Weights of a small GPT-style language model, trained from scratch on English Wikipedia: 195M tokens.
Each number is 200 + 20 x the weight over its row's rms, rounded and kept within 0 to 999. Layers, rows and columns count from 0. The size before them is the row's rms in percent of the matrix's.

# layer 2 attention output (transposed), 256x256, rms 0.0361, rows 26-80, columns 192-255
125,202,203,195,198,200,231,237,233,195,180,187,215,227,192,222,179,244,150,212,206,209,206,190,183,199,203,240,219,190,134,201,212,202,222,180,190,195,187,211,194,184,191,183,204,194,225,179,162,244,220,226,196,177,188,190,209,202,218,167,217,196,181,205,185
093,203,170,197,169,209,178,168,196,199,206,200,272,254,204,205,189,167,143,190,214,202,213,204,194,198,227,211,264,208,206,261,194,221,218,210,209,167,186,213,216,191,189,196,203,195,191,187,203,181,203,189,190,202,229,195,212,203,176,161,199,197,211,182,213
101,205,200,198,215,190,179,207,162,201,221,215,219,188,198,183,241,169,245,200,185,190,188,211,232,209,216,160,191,195,224,210,160,203,193,216,176,195,211,208,237,217,198,209,177,210,196,220,239,135,189,165,184,189,200,205,192,211,181,199,176,183,213,183,192
095,211,182,214,199,173,203,216,231,222,166,203,222,238,190,211,172,235,123,202,171,221,188,198,214,205,209,208,198,190,190,191,226,214,191,194,231,206,212,183,173,181,184,176,207,188,214,210,169,255,180,221,219,155,186,190,174,209,206,180,222,205,197,227,214
093,200,202,198,199,180,175,188,194,212,211,202,121,247,196,208,197,200,140,178,201,192,172,194,197,192,202,200,232,215,201,204,205,201,216,190,185,198,205,212,210,183,198,191,210,208,215,198,149,196,180,214,218,190,228,231,191,176,202,192,172,171,209,195,203
060,231,216,195,215,197,172,229,184,225,183,208,189,183,189,170,203,197,172,190,179,197,164,189,207,189,207,197,175,226,210,183,212,185,190,202,205,227,233,182,206,194,187,169,184,225,207,233,189,216,188,206,204,199,180,208,196,205,227,197,175,191,169,225,215
095,218,198,201,206,205,175,181,191,200,183,203,244,269,203,227,171,205,99,196,197,217,220,195,191,199,236,228,248,196,186,241,211,221,213,188,226,186,182,205,213,193,195,187,190,183,195,197,178,210,202,210,199,175,226,190,212,185,204,168,198,200,196,200,213
096,207,219,198,221,216,209,245,219,185,160,203,237,189,193,234,172,233,165,215,199,228,231,191,186,176,199,203,181,177,176,205,208,207,188,198,217,190,189,184,194,190,187,183,201,184,187,214,168,237,216,214,198,149,203,200,201,192,221,186,211,201,173,195,209
092,176,211,217,225,193,209,240,223,196,200,221,222,121,199,221,171,226,217,175,207,213,209,198,206,163,179,189,174,197,201,176,213,189,183,183,207,207,211,179,151,182,200,218,206,181,194,216,161,222,227,184,210,170,195,204,204,190,211,214,201,202,179,206,202
074,208,189,202,186,164,202,170,193,209,215,200,126,231,209,192,202,161,173,165,190,187,161,200,210,210,198,184,233,211,218,219,167,204,195,200,186,210,206,218,204,195,199,212,202,213,208,219,160,194,172,214,212,222,216,206,184,183,194,201,175,194,200,215,179
075,216,201,206,213,205,220,184,224,197,188,186,99,163,211,196,229,178,284,203,189,209,170,212,206,220,219,196,181,199,180,180,182,200,189,180,209,190,199,174,184,217,205,210,188,207,203,210,234,198,204,192,198,215,199,188,215,242,220,205,225,230,176,226,196
092,199,185,185,164,204,204,207,179,206,223,212,205,227,198,174,234,168,198,207,180,162,179,210,202,197,187,206,209,237,223,165,192,187,188,219,195,222,236,201,243,222,192,201,211,238,192,193,209,180,172,219,195,223,176,223,178,192,187,227,187,183,226,197,207
103,218,181,206,166,199,167,159,185,197,195,188,190,277,209,204,179,179,132,185,203,201,193,200,203,200,252,213,268,208,209,244,172,231,220,192,225,185,193,214,218,202,202,195,205,201,200,197,183,172,177,192,196,196,238,205,224,191,177,167,191,196,205,194,217
115,181,215,216,214,200,220,233,241,175,193,194,209,179,170,240,175,247,184,200,232,222,214,195,172,194,181,218,201,183,162,194,225,201,219,178,177,192,184,219,169,176,184,195,196,191,229,184,174,232,252,222,214,155,206,193,206,197,205,205,211,194,195,194,179
077,173,200,212,213,206,208,206,215,203,197,209,218,175,208,215,183,222,234,185,223,222,219,219,203,179,227,197,196,198,177,203,223,225,205,174,216,195,171,189,151,188,210,212,214,173,196,204,188,237,225,174,228,181,189,178,215,208,203,178,220,215,168,198,197
100,208,196,200,191,206,171,178,189,202,196,200,179,277,206,221,184,191,117,183,201,200,183,198,195,185,224,217,259,213,197,235,193,215,231,182,215,180,199,208,221,192,202,199,211,191,196,200,163,193,185,196,204,206,247,213,219,186,203,171,192,202,190,202,209
114,197,198,196,200,212,207,219,197,196,199,199,354,182,191,194,193,205,178,216,193,194,249,197,197,201,185,197,181,191,204,235,235,203,194,226,205,196,188,202,198,202,203,181,200,194,189,185,246,200,210,202,191,200,181,178,198,197,190,182,205,203,210,187,209
132,205,186,195,195,196,157,168,170,206,221,200,206,209,208,187,210,143,237,179,192,202,204,213,214,194,241,182,226,194,242,214,161,217,186,217,222,193,198,199,186,208,227,221,200,185,173,229,237,169,188,165,176,232,228,199,213,200,169,197,199,201,209,201,231
097,196,222,205,210,203,221,228,212,193,187,187,186,140,206,194,210,221,280,216,215,218,201,205,188,203,172,208,151,181,184,183,219,173,195,195,198,207,193,190,167,207,215,213,187,210,195,193,207,214,219,208,190,212,174,204,214,215,215,223,215,215,188,199,191
110,200,181,191,180,213,202,208,196,190,216,204,357,184,194,188,200,187,196,210,209,189,240,204,206,202,190,202,196,198,212,236,217,204,191,225,204,191,188,197,204,199,206,191,208,196,186,183,243,194,206,190,186,209,183,189,203,202,183,189,210,202,211,180,208
128,208,219,202,197,205,219,227,234,193,185,199,211,214,216,219,159,224,161,196,204,198,215,198,194,195,227,236,223,184,144,208,209,224,202,181,214,200,175,199,178,192,195,182,212,168,190,228,167,270,221,222,198,167,177,180,209,197,218,169,218,216,181,206,210
092,188,219,207,207,203,227,231,206,196,201,205,204,122,200,182,223,217,280,211,206,197,206,203,199,203,162,192,131,186,192,152,213,182,177,213,190,225,205,179,175,206,202,206,194,202,202,206,225,210,220,200,200,208,168,186,186,210,207,240,208,200,202,200,196
070,221,197,204,199,187,172,164,177,206,206,191,172,186,205,170,230,146,221,211,197,207,187,210,220,224,190,178,157,209,238,217,191,193,187,220,209,228,207,197,194,208,182,184,186,227,201,173,227,142,176,212,204,208,211,207,187,213,177,244,193,189,210,218,227
110,204,190,192,187,212,206,210,193,193,203,200,355,203,198,201,186,195,178,207,199,192,241,198,198,198,193,199,199,186,207,251,221,202,209,217,211,189,184,203,210,200,204,186,208,184,186,185,242,201,212,199,190,210,186,179,201,201,186,172,211,209,212,187,211
096,191,222,207,222,202,214,214,225,204,216,198,177,106,196,192,223,198,299,208,209,200,190,209,192,198,178,190,153,214,197,154,220,185,176,193,178,204,207,195,178,208,193,216,196,224,200,202,219,193,219,192,204,198,173,209,197,204,210,250,194,196,186,195,183
073,188,191,202,218,164,220,212,178,180,224,225,236,214,209,227,202,244,191,208,153,180,203,200,207,226,214,201,215,199,200,169,200,198,170,192,209,232,231,177,244,190,190,207,230,175,222,232,201,213,202,197,193,191,181,221,175,175,208,222,205,198,207,217,176
126,199,215,205,211,208,225,245,226,189,187,199,217,181,203,222,175,243,166,205,206,205,209,185,196,192,185,224,183,191,157,200,224,200,213,183,210,200,194,198,179,190,194,173,208,191,207,188,160,257,222,210,212,181,188,187,199,204,220,175,207,207,175,198,193
108,208,206,205,193,189,190,183,200,201,199,199,56,208,209,199,213,187,230,182,207,194,157,211,203,201,216,208,209,218,203,162,170,203,196,185,198,206,214,207,191,205,200,226,202,204,197,214,161,195,196,205,208,203,213,220,208,196,214,222,195,198,190,210,191
091,208,203,191,199,185,196,203,187,192,226,203,224,218,190,215,209,211,137,215,180,170,186,198,191,217,204,202,239,210,193,188,173,204,204,217,181,188,209,221,233,202,173,155,203,211,221,223,198,197,188,204,199,169,180,206,174,197,186,197,186,170,225,208,197
133,188,203,198,198,193,187,198,187,194,237,201,199,165,192,175,233,153,281,198,211,190,191,216,204,205,209,181,201,209,230,198,171,193,192,206,165,213,204,217,198,212,210,229,200,229,203,190,246,140,202,184,189,230,196,214,204,202,171,232,181,191,222,180,185
096,204,189,202,183,197,172,181,191,207,198,205,211,269,195,213,171,187,112,186,200,206,194,197,196,193,222,213,251,212,206,241,210,214,210,200,207,176,201,215,225,189,195,182,204,193,206,192,175,191,177,197,201,194,236,210,203,177,191,171,179,190,208,195,211
121,218,169,173,178,185,185,191,186,208,206,212,220,258,207,190,212,208,135,206,161,176,187,196,221,212,219,199,225,215,205,183,184,214,194,215,205,192,228,210,259,197,192,174,201,195,196,226,206,196,168,212,193,178,176,198,160,185,194,181,192,186,205,209,199
069,205,172,201,203,189,168,152,207,218,192,187,186,248,210,177,210,145,223,194,213,226,186,200,229,195,240,187,212,203,201,243,191,235,211,188,214,180,202,206,180,203,212,229,198,173,187,207,222,200,198,189,189,194,230,168,216,225,167,169,207,230,192,207,231
091,209,194,210,194,207,178,174,191,197,176,197,207,260,203,224,172,205,110,198,215,209,217,185,193,188,207,215,231,196,197,256,210,213,228,188,218,189,179,210,193,191,199,197,202,185,197,182,159,205,191,212,214,202,245,191,207,188,203,169,198,195,197,201,218
123,218,186,192,199,205,177,190,170,214,173,202,180,208,213,162,219,176,246,209,181,211,193,206,233,205,219,179,174,199,228,191,174,188,178,221,221,199,210,176,207,210,235,231,192,199,183,217,233,162,184,179,169,242,218,204,223,208,203,196,214,218,190,218,226
112,199,187,193,194,212,201,212,197,202,198,199,349,220,180,198,166,202,145,209,195,193,247,193,199,202,198,196,206,194,204,250,223,206,204,226,212,197,186,211,215,198,197,172,200,198,196,188,230,202,207,194,194,194,192,187,196,190,180,163,198,199,208,190,209
109,195,192,198,198,179,201,212,193,211,220,198,190,140,194,167,227,187,311,203,201,198,194,207,212,211,181,176,157,209,220,171,193,181,181,216,180,218,220,196,182,208,206,223,193,221,207,202,255,176,198,195,187,225,172,207,196,213,193,224,196,194,219,200,191
095,201,207,205,195,205,185,185,194,199,188,197,114,255,199,210,194,210,139,192,185,199,174,192,202,200,229,205,245,207,201,216,184,201,218,178,209,194,205,219,210,201,201,202,207,201,202,204,140,194,177,198,206,209,242,224,221,190,207,184,185,203,188,213,209
090,194,179,195,179,191,193,210,194,208,205,203,309,250,184,217,167,210,100,197,201,185,216,189,193,199,210,215,241,206,200,240,210,207,213,216,205,186,207,211,232,187,196,167,210,194,207,191,202,209,196,209,196,182,201,186,182,183,181,155,201,196,223,190,212
077,192,187,197,192,200,192,191,198,191,209,190,322,241,194,210,178,182,138,209,208,196,215,196,195,207,224,213,242,194,197,261,201,210,214,223,192,188,197,222,228,202,182,180,191,201,205,185,213,189,214,195,198,187,212,194,203,196,182,168,196,186,214,177,198
080,201,202,204,212,237,206,209,203,185,180,204,286,175,217,211,199,214,223,218,198,225,233,201,198,190,213,208,187,175,190,228,216,201,205,180,227,180,176,190,197,216,203,208,192,170,182,196,228,208,232,197,175,203,196,184,228,216,216,187,223,233,175,203,220
102,195,200,211,194,189,193,173,195,204,199,198,71,240,206,204,198,200,185,184,204,199,158,203,193,200,221,206,240,212,200,186,179,205,210,180,198,192,209,206,214,193,195,224,197,204,208,206,155,192,179,202,208,203,235,221,200,197,216,196,199,200,196,211,196
092,199,196,198,178,190,222,216,197,215,187,199,200,197,212,193,200,222,229,218,180,189,192,215,210,207,250,218,208,201,190,157,208,210,157,191,229,235,216,188,218,209,208,206,224,181,172,231,216,209,190,219,181,185,155,201,195,196,215,204,219,205,201,217,201
088,200,222,201,215,195,186,198,201,209,202,207,67,181,192,190,226,209,249,199,204,203,167,200,193,192,185,193,177,224,198,146,204,183,197,175,185,210,211,203,177,192,205,218,197,224,203,204,185,197,191,206,207,213,212,238,196,202,220,236,186,194,191,207,182
094,206,169,204,190,200,192,183,195,194,195,197,316,254,193,216,149,184,117,198,203,191,236,195,199,202,226,211,235,191,211,258,209,222,209,212,217,192,189,202,221,195,192,183,200,191,204,190,217,198,209,196,201,191,215,189,200,190,174,157,202,209,208,191,210
137,208,215,217,219,199,173,180,195,199,194,199,185,181,199,183,220,149,274,180,206,227,202,203,201,196,203,174,165,190,227,209,184,197,201,196,203,197,192,189,161,218,220,240,185,198,191,194,234,168,199,166,192,233,221,210,235,219,195,221,201,210,196,196,212
104,201,178,201,187,191,156,161,175,202,192,187,181,251,204,193,197,174,173,184,210,213,195,203,213,186,233,208,233,198,214,246,189,215,230,202,206,179,206,209,195,198,220,228,204,198,197,189,190,180,171,189,184,223,246,219,234,208,190,168,208,200,207,195,233
061,229,196,192,178,215,190,228,193,214,195,208,198,189,203,160,213,149,203,215,195,194,194,192,217,192,203,174,174,217,239,185,177,188,164,210,225,217,232,167,211,204,189,181,200,213,187,214,219,166,164,219,165,223,191,208,194,187,214,217,161,177,197,196,235
100,195,209,214,211,201,211,214,240,193,155,192,210,191,178,253,160,241,150,211,194,231,228,191,171,186,199,214,193,179,190,211,238,212,190,182,211,195,188,207,183,183,184,202,197,170,201,210,172,221,222,239,209,158,222,200,198,179,215,200,216,203,196,207,200
094,193,183,197,190,195,194,160,192,202,225,198,188,249,209,211,187,176,139,188,203,192,188,200,188,196,221,214,259,205,204,243,187,218,226,190,198,173,196,224,222,194,185,193,204,200,207,197,182,202,191,194,207,199,232,195,191,202,192,168,187,187,209,198,205
087,204,206,201,235,185,198,230,196,186,187,206,227,184,200,238,179,246,188,205,188,198,223,197,204,196,217,204,181,191,179,181,221,208,168,183,227,224,198,177,212,191,185,192,226,171,191,225,188,211,218,211,203,135,185,210,200,185,220,194,218,195,206,213,192
091,180,216,209,219,200,230,239,216,200,205,209,209,119,193,195,213,227,271,220,210,214,211,203,187,209,171,203,145,187,191,165,220,176,184,190,185,208,192,197,179,205,199,199,194,197,209,189,225,225,220,194,201,192,157,194,196,216,212,229,208,205,191,201,190
110,203,193,201,189,209,205,194,182,194,224,193,184,193,200,173,231,158,271,204,222,195,194,214,209,205,210,186,203,209,193,205,173,190,215,205,168,193,182,200,196,211,217,224,192,223,219,185,243,165,197,179,179,245,204,205,222,214,180,198,198,201,194,200,193
080,203,208,198,205,220,176,195,197,192,182,214,223,203,209,214,187,209,150,197,200,232,198,181,197,179,239,198,226,201,190,269,182,208,218,198,212,176,182,184,179,197,204,183,205,178,208,198,169,235,195,174,205,203,241,191,221,199,193,153,196,209,169,215,226
104,201,202,204,173,211,190,171,210,212,205,199,188,266,209,228,184,198,105,182,205,191,186,199,190,202,223,224,271,210,198,230,200,223,220,201,209,170,193,212,228,196,184,174,199,193,192,197,167,208,194,187,218,174,224,207,196,186,200,178,187,198,210,189,209
# layer 2 attention value, 256x256, rms 0.0391, rows 27-80, columns 192-255
081,175,188,204,194,205,206,237,200,202,155,249,240,179,149,213,208,209,178,216,208,203,207,205,230,218,203,228,216,198,200,214,196,183,175,203,181,195,176,220,207,211,191,193,209,207,185,183,217,208,207,214,204,184,212,180,191,185,190,189,201,183,188,199,207
124,173,209,192,183,201,213,211,208,170,187,213,206,218,196,195,212,227,192,196,236,219,206,277,194,161,202,219,194,194,196,201,200,189,210,174,193,224,187,200,175,190,160,199,228,195,210,179,206,246,214,233,202,181,201,211,193,189,193,203,193,195,186,217,198
115,211,203,210,201,199,177,196,186,156,236,185,190,194,229,190,193,194,199,217,195,180,199,187,163,200,203,210,204,176,223,197,205,210,204,223,198,205,169,187,201,174,211,206,188,192,195,195,190,127,186,179,198,242,208,237,264,215,204,191,183,224,214,181,207
086,191,169,199,204,233,197,217,206,184,202,157,213,238,198,170,185,190,198,206,205,213,207,201,224,199,204,197,223,216,230,213,181,206,203,225,203,159,193,199,219,191,208,212,205,172,163,248,214,161,221,192,171,192,219,189,226,228,177,196,233,177,171,227,197
071,197,183,215,229,229,227,200,190,185,244,174,194,226,199,187,188,234,193,209,191,234,188,221,165,209,208,192,196,193,225,190,209,209,198,208,206,207,198,181,145,173,210,195,222,182,212,185,218,230,206,217,187,213,222,214,178,180,189,202,211,227,223,191,207
093,197,191,187,158,213,194,214,207,158,239,193,231,173,166,183,191,218,186,198,213,175,192,176,225,169,204,194,199,215,211,223,207,201,203,201,189,178,178,212,216,193,206,181,169,189,204,222,204,192,191,177,184,216,195,199,226,187,198,194,206,185,198,185,198
107,216,203,208,191,203,193,192,199,159,261,189,212,185,217,184,193,209,201,199,192,178,184,162,189,198,210,203,200,200,215,204,201,201,209,193,200,194,243,191,231,186,199,196,174,191,214,231,205,211,174,164,194,266,208,246,209,189,190,197,203,218,190,193,207
101,199,205,203,202,205,206,163,175,136,226,182,181,226,197,188,186,204,214,242,197,186,188,166,207,238,211,203,196,229,237,185,202,202,207,189,226,213,193,203,203,160,194,195,152,191,200,226,210,193,190,191,199,220,211,235,217,202,181,202,189,190,196,182,195
073,196,171,203,204,239,173,216,203,194,193,195,164,222,186,179,218,210,206,216,181,197,183,215,209,199,208,230,218,206,165,207,227,202,209,226,206,220,249,198,184,204,192,200,207,182,201,182,215,179,205,198,213,153,198,195,191,221,189,196,224,190,209,197,225
073,195,209,212,199,206,195,207,198,240,193,236,186,189,180,210,186,215,191,177,204,204,202,194,157,191,195,177,201,195,202,194,196,198,198,226,195,246,189,224,180,204,241,201,216,216,226,151,176,213,203,248,193,186,178,196,159,159,215,202,162,211,231,216,206
106,188,192,199,227,209,223,194,208,221,212,165,191,198,218,192,208,190,198,212,212,268,206,222,197,207,206,198,191,170,209,192,187,181,191,210,209,190,185,198,167,187,232,197,217,177,222,195,207,261,214,224,204,184,200,188,191,189,203,207,222,202,198,197,198
126,197,158,210,177,233,206,235,198,227,176,233,224,209,178,199,208,213,163,212,187,222,219,229,212,200,194,233,224,182,158,211,196,170,207,235,192,204,203,204,218,221,220,211,191,183,179,216,215,213,209,214,190,187,203,175,155,170,212,186,212,194,228,199,181
144,207,214,200,185,198,189,190,199,189,227,184,200,196,198,202,201,202,192,200,187,181,192,83,235,211,199,174,209,218,214,205,208,218,203,194,199,180,211,204,225,190,181,195,175,214,179,212,207,158,184,138,196,203,217,200,221,184,191,198,188,197,183,212,208
090,194,212,216,206,207,203,170,199,185,175,193,192,187,201,207,177,186,206,197,184,154,178,183,182,237,188,171,201,201,184,207,181,189,211,195,204,215,193,226,185,181,202,198,188,197,196,203,204,180,183,200,200,201,206,197,231,212,200,190,162,170,195,198,199
118,193,169,208,183,243,212,231,208,174,211,205,213,219,171,196,193,220,164,211,197,224,199,190,221,185,202,205,218,202,209,197,209,176,203,240,202,191,195,224,207,202,221,205,181,202,181,240,203,221,219,205,188,202,217,185,166,182,185,172,216,203,207,195,181
094,216,214,209,241,209,167,181,193,206,219,214,282,160,206,196,193,190,209,209,216,189,237,190,178,195,198,196,157,187,194,233,225,226,179,209,206,183,171,199,200,203,213,182,204,206,190,194,235,205,224,187,177,198,187,173,227,209,171,204,182,222,193,175,233
140,173,184,199,206,209,197,199,196,198,159,239,200,202,201,209,193,200,197,186,207,201,208,254,181,193,196,233,190,202,152,204,200,173,192,195,199,234,197,206,213,192,170,218,228,185,205,187,201,234,213,240,210,179,185,170,157,197,213,196,176,204,198,201,204
110,227,222,205,215,171,205,161,181,215,222,203,183,158,201,206,191,198,225,210,177,169,185,126,172,210,195,184,187,196,224,198,198,247,185,174,187,195,200,182,226,200,177,206,189,230,210,189,189,212,169,166,219,195,189,202,173,160,206,204,185,210,223,188,197
081,198,237,216,238,243,189,179,182,201,174,216,255,152,208,221,217,182,206,214,192,192,222,213,206,220,205,213,175,198,163,233,230,202,183,184,210,194,221,230,193,178,213,177,212,201,192,174,234,195,229,226,209,193,189,170,198,191,197,189,193,193,203,171,206
145,218,220,217,196,206,188,198,195,182,205,183,198,186,188,178,193,205,201,210,173,175,186,174,200,199,201,173,206,213,227,200,199,195,206,200,200,192,227,195,215,197,237,203,157,195,180,198,210,147,174,141,190,244,202,248,238,213,203,196,197,193,197,182,203
110,212,237,198,238,175,191,154,192,216,219,191,164,192,212,212,211,187,231,180,204,191,187,197,164,220,203,202,181,224,211,204,208,227,188,172,203,199,188,192,196,203,183,207,217,190,219,158,175,188,174,173,201,211,200,219,211,224,211,221,200,194,184,198,207
085,205,174,198,201,198,206,206,217,256,207,218,205,204,209,217,197,243,220,184,211,223,214,201,149,170,206,219,200,231,183,176,190,220,185,216,199,219,181,188,215,194,202,207,252,186,207,197,201,214,204,220,186,173,182,186,165,165,200,200,211,228,226,212,210
074,194,206,209,217,229,163,164,188,181,204,210,253,173,189,222,198,232,184,211,181,148,219,198,188,203,196,211,194,197,189,232,232,209,186,231,203,211,181,186,205,202,201,177,173,203,185,194,210,215,223,201,201,195,181,174,207,189,198,188,178,209,184,173,222
084,202,222,208,193,172,213,169,205,209,165,191,185,194,228,182,220,181,211,193,211,181,166,193,222,248,193,188,202,199,229,213,192,202,207,191,195,226,202,204,186,163,207,219,227,215,207,171,219,197,203,196,195,213,201,227,229,205,190,196,224,179,182,213,202
100,202,221,203,203,201,207,189,203,172,203,154,193,200,234,198,209,176,192,206,212,210,192,265,229,187,207,215,200,177,236,209,204,190,204,208,208,195,167,205,166,202,176,179,137,195,164,219,190,194,201,206,201,191,206,224,256,233,198,205,187,195,174,200,212
148,214,208,224,209,201,203,178,191,179,229,176,197,208,207,179,189,212,206,212,177,177,176,152,204,226,205,161,203,200,232,191,197,212,209,194,198,192,194,190,212,202,231,211,167,208,196,227,209,170,176,153,198,229,201,242,230,193,196,189,205,207,204,200,193
074,167,197,207,191,188,247,215,218,210,174,197,171,219,205,192,211,196,197,176,200,219,184,224,196,196,200,188,221,206,195,184,171,166,214,164,215,204,225,223,178,189,218,242,231,193,227,193,186,220,183,216,203,199,205,227,178,181,213,212,220,181,194,229,193
092,203,201,198,188,226,189,218,209,222,213,184,204,197,180,186,211,187,198,219,214,238,205,214,241,167,199,204,205,165,219,190,190,187,212,181,197,202,232,182,177,195,220,203,189,187,216,183,198,176,221,173,183,219,225,230,242,201,202,199,238,203,187,206,211
146,178,198,198,195,199,210,205,205,242,151,226,202,196,208,206,219,212,204,181,216,218,212,227,212,217,194,202,201,199,159,197,196,189,197,188,192,193,198,204,200,190,176,207,250,201,191,174,215,241,225,224,200,150,207,161,170,201,194,209,207,194,193,228,208
115,187,153,183,187,231,206,240,194,164,188,190,245,215,183,184,187,217,167,228,209,234,216,210,240,204,200,207,226,210,193,204,207,177,218,222,196,195,202,201,211,216,210,195,191,184,170,242,231,203,218,209,196,189,218,187,210,202,176,197,211,199,191,197,191
137,212,204,209,205,204,214,202,205,189,190,168,216,202,213,192,202,181,198,198,214,211,205,293,194,183,198,195,214,143,204,206,191,176,211,220,207,222,191,202,152,197,233,198,227,195,228,189,208,216,205,191,199,236,201,244,259,244,196,189,207,194,188,189,203
080,198,215,215,194,185,216,205,209,193,177,250,201,193,140,201,202,203,213,185,210,174,188,235,186,200,203,212,199,206,165,204,229,179,170,194,204,189,170,213,212,210,182,197,202,217,196,140,202,175,196,221,202,192,196,198,181,200,219,207,179,192,216,180,200
092,195,192,195,197,213,201,205,192,179,237,232,214,181,177,196,200,212,187,199,170,192,186,155,208,193,201,214,204,195,220,192,201,195,207,210,212,152,194,207,243,221,189,169,165,184,201,217,194,166,203,172,200,189,194,185,185,200,199,194,212,208,188,192,188
138,195,197,185,205,205,214,217,193,223,214,211,201,214,210,237,206,195,202,199,201,204,216,233,138,180,197,197,202,159,178,205,201,188,190,209,203,231,183,195,206,217,186,197,231,201,223,192,191,263,208,253,195,156,183,188,113,189,217,202,184,219,238,195,196
094,211,209,194,190,233,168,186,196,193,218,203,274,173,193,194,190,208,175,231,217,215,254,197,214,181,201,169,174,187,209,209,231,217,208,224,197,180,186,161,223,197,216,160,218,197,169,218,258,198,221,200,173,201,196,177,230,208,203,192,206,221,200,175,227
119,175,221,197,218,181,193,194,197,242,144,205,187,200,218,217,229,171,215,177,210,193,217,232,186,219,199,211,190,175,171,193,190,195,181,186,190,207,177,200,196,203,177,205,275,194,206,165,192,201,201,222,214,151,198,190,188,221,201,212,192,173,203,206,205
086,226,160,207,205,221,206,220,201,190,244,165,196,226,219,204,204,208,185,222,192,252,223,186,225,173,199,189,202,179,211,190,197,204,221,212,206,209,218,185,222,205,214,178,181,217,198,253,212,230,214,200,172,204,196,196,166,187,198,195,240,207,232,180,183
073,192,189,204,203,204,177,229,224,177,191,201,231,212,183,186,177,179,178,226,218,228,233,207,253,185,193,210,214,186,202,209,204,191,205,215,181,186,184,211,214,201,223,182,190,165,202,226,218,169,198,185,197,214,235,193,242,231,192,180,196,208,160,207,221
065,181,214,180,161,203,187,202,200,214,171,228,238,161,175,199,211,201,183,184,214,206,187,219,246,196,205,187,201,222,190,215,187,188,186,168,176,172,180,196,203,202,188,223,211,211,181,199,194,201,162,193,211,175,245,172,230,206,212,206,200,193,193,209,210
078,221,232,230,185,183,197,202,215,162,208,217,208,175,202,224,197,216,204,194,205,184,193,197,195,196,209,183,197,190,185,206,216,203,181,196,203,214,205,205,203,188,193,179,179,241,204,196,202,237,174,165,219,210,202,215,181,167,201,178,177,216,208,172,183
085,208,158,175,185,240,203,238,211,197,166,189,165,240,193,196,197,211,183,197,195,226,183,209,226,203,188,198,224,198,188,176,187,170,200,226,200,207,230,222,194,221,185,207,172,210,193,236,177,202,203,206,192,191,198,193,178,230,199,197,182,219,187,216,166
105,217,218,200,191,193,217,180,191,182,197,183,195,208,245,191,207,177,198,190,194,212,210,260,195,209,198,176,212,195,215,200,205,190,198,211,194,197,182,185,194,174,237,197,191,194,187,203,198,180,196,184,194,234,189,213,230,228,200,199,183,193,203,169,203
061,192,191,220,245,200,220,202,198,227,222,144,211,180,235,206,234,191,200,176,235,203,193,170,206,213,195,163,197,227,223,191,172,225,197,194,208,190,214,195,204,185,210,203,216,197,238,198,180,208,212,208,225,197,190,186,185,186,176,215,192,190,206,223,168
083,201,185,182,181,225,181,194,210,203,212,194,235,168,168,211,187,206,177,231,172,176,215,200,219,154,193,200,190,196,191,211,220,178,201,236,179,184,199,188,216,220,220,185,193,179,155,226,220,192,203,227,178,165,185,140,214,193,209,173,190,193,196,182,199
142,173,199,193,199,191,198,197,190,203,218,233,200,200,196,229,196,217,199,199,211,189,205,198,159,205,200,234,186,261,158,202,213,209,170,201,201,210,187,215,216,188,158,208,220,206,198,189,176,242,217,242,211,150,212,161,131,165,209,200,187,188,232,223,185
120,169,171,182,204,220,199,207,204,223,213,250,215,196,192,225,200,200,196,197,205,202,214,200,171,212,201,235,197,186,160,194,198,193,176,206,201,191,177,213,231,212,180,204,198,191,203,202,197,226,227,210,217,153,199,136,122,177,199,195,183,227,225,215,192
083,186,192,233,193,207,210,210,211,196,213,169,196,231,214,189,201,228,215,203,193,237,202,234,200,210,205,213,205,219,212,196,206,199,215,202,204,213,186,173,201,182,220,194,208,175,213,197,198,268,200,228,175,196,200,193,162,159,193,204,245,217,232,210,198
118,191,210,204,179,187,196,193,200,156,258,196,214,181,220,192,201,208,195,199,207,155,197,148,227,188,199,200,201,213,209,193,204,205,202,211,204,186,230,201,260,184,161,200,163,208,194,226,203,151,192,123,191,226,189,209,208,211,203,196,182,197,174,183,205
106,184,163,196,189,210,178,226,209,197,129,226,197,210,149,217,181,211,175,202,195,207,195,209,227,228,202,208,218,214,153,195,211,173,201,223,201,226,208,218,182,203,204,212,187,191,168,207,203,178,236,222,197,170,189,181,197,199,184,200,168,205,192,209,198
106,206,215,206,172,192,213,185,187,181,231,190,216,196,241,198,204,186,195,191,211,188,191,248,191,187,198,190,198,215,225,201,193,193,204,210,198,188,194,207,196,168,212,189,154,181,192,219,193,141,193,169,198,264,191,235,258,237,196,192,169,192,165,189,213
098,227,225,207,210,164,205,169,201,202,195,184,195,178,227,198,196,211,218,205,190,185,191,138,212,204,202,167,209,209,236,200,199,244,195,175,199,224,200,163,192,172,190,194,196,237,199,207,192,186,185,167,215,217,199,216,204,181,199,210,180,203,204,203,197
119,196,200,200,206,198,197,216,211,291,148,216,192,191,175,201,210,214,193,182,188,211,217,199,214,222,189,175,202,163,183,192,210,175,197,207,194,193,212,203,197,203,204,206,227,213,188,175,192,232,213,233,196,142,200,138,153,184,209,203,218,194,222,233,199
082,205,183,208,208,193,193,204,187,193,194,210,206,203,191,177,177,212,202,210,184,158,198,227,213,215,204,221,210,184,220,196,217,199,210,186,221,222,230,192,225,188,218,197,176,213,186,206,198,209,191,202,201,213,199,210,173,172,208,191,225,213,224,191,195
119,204,145,168,175,228,187,237,209,167,169,214,230,202,126,183,193,202,172,231,201,209,212,190,256,195,203,206,231,236,209,209,206,192,217,218,192,195,204,219,193,219,226,219,175,210,183,203,218,183,203,200,185,224,218,210,230,214,164,186,216,182,197,212,191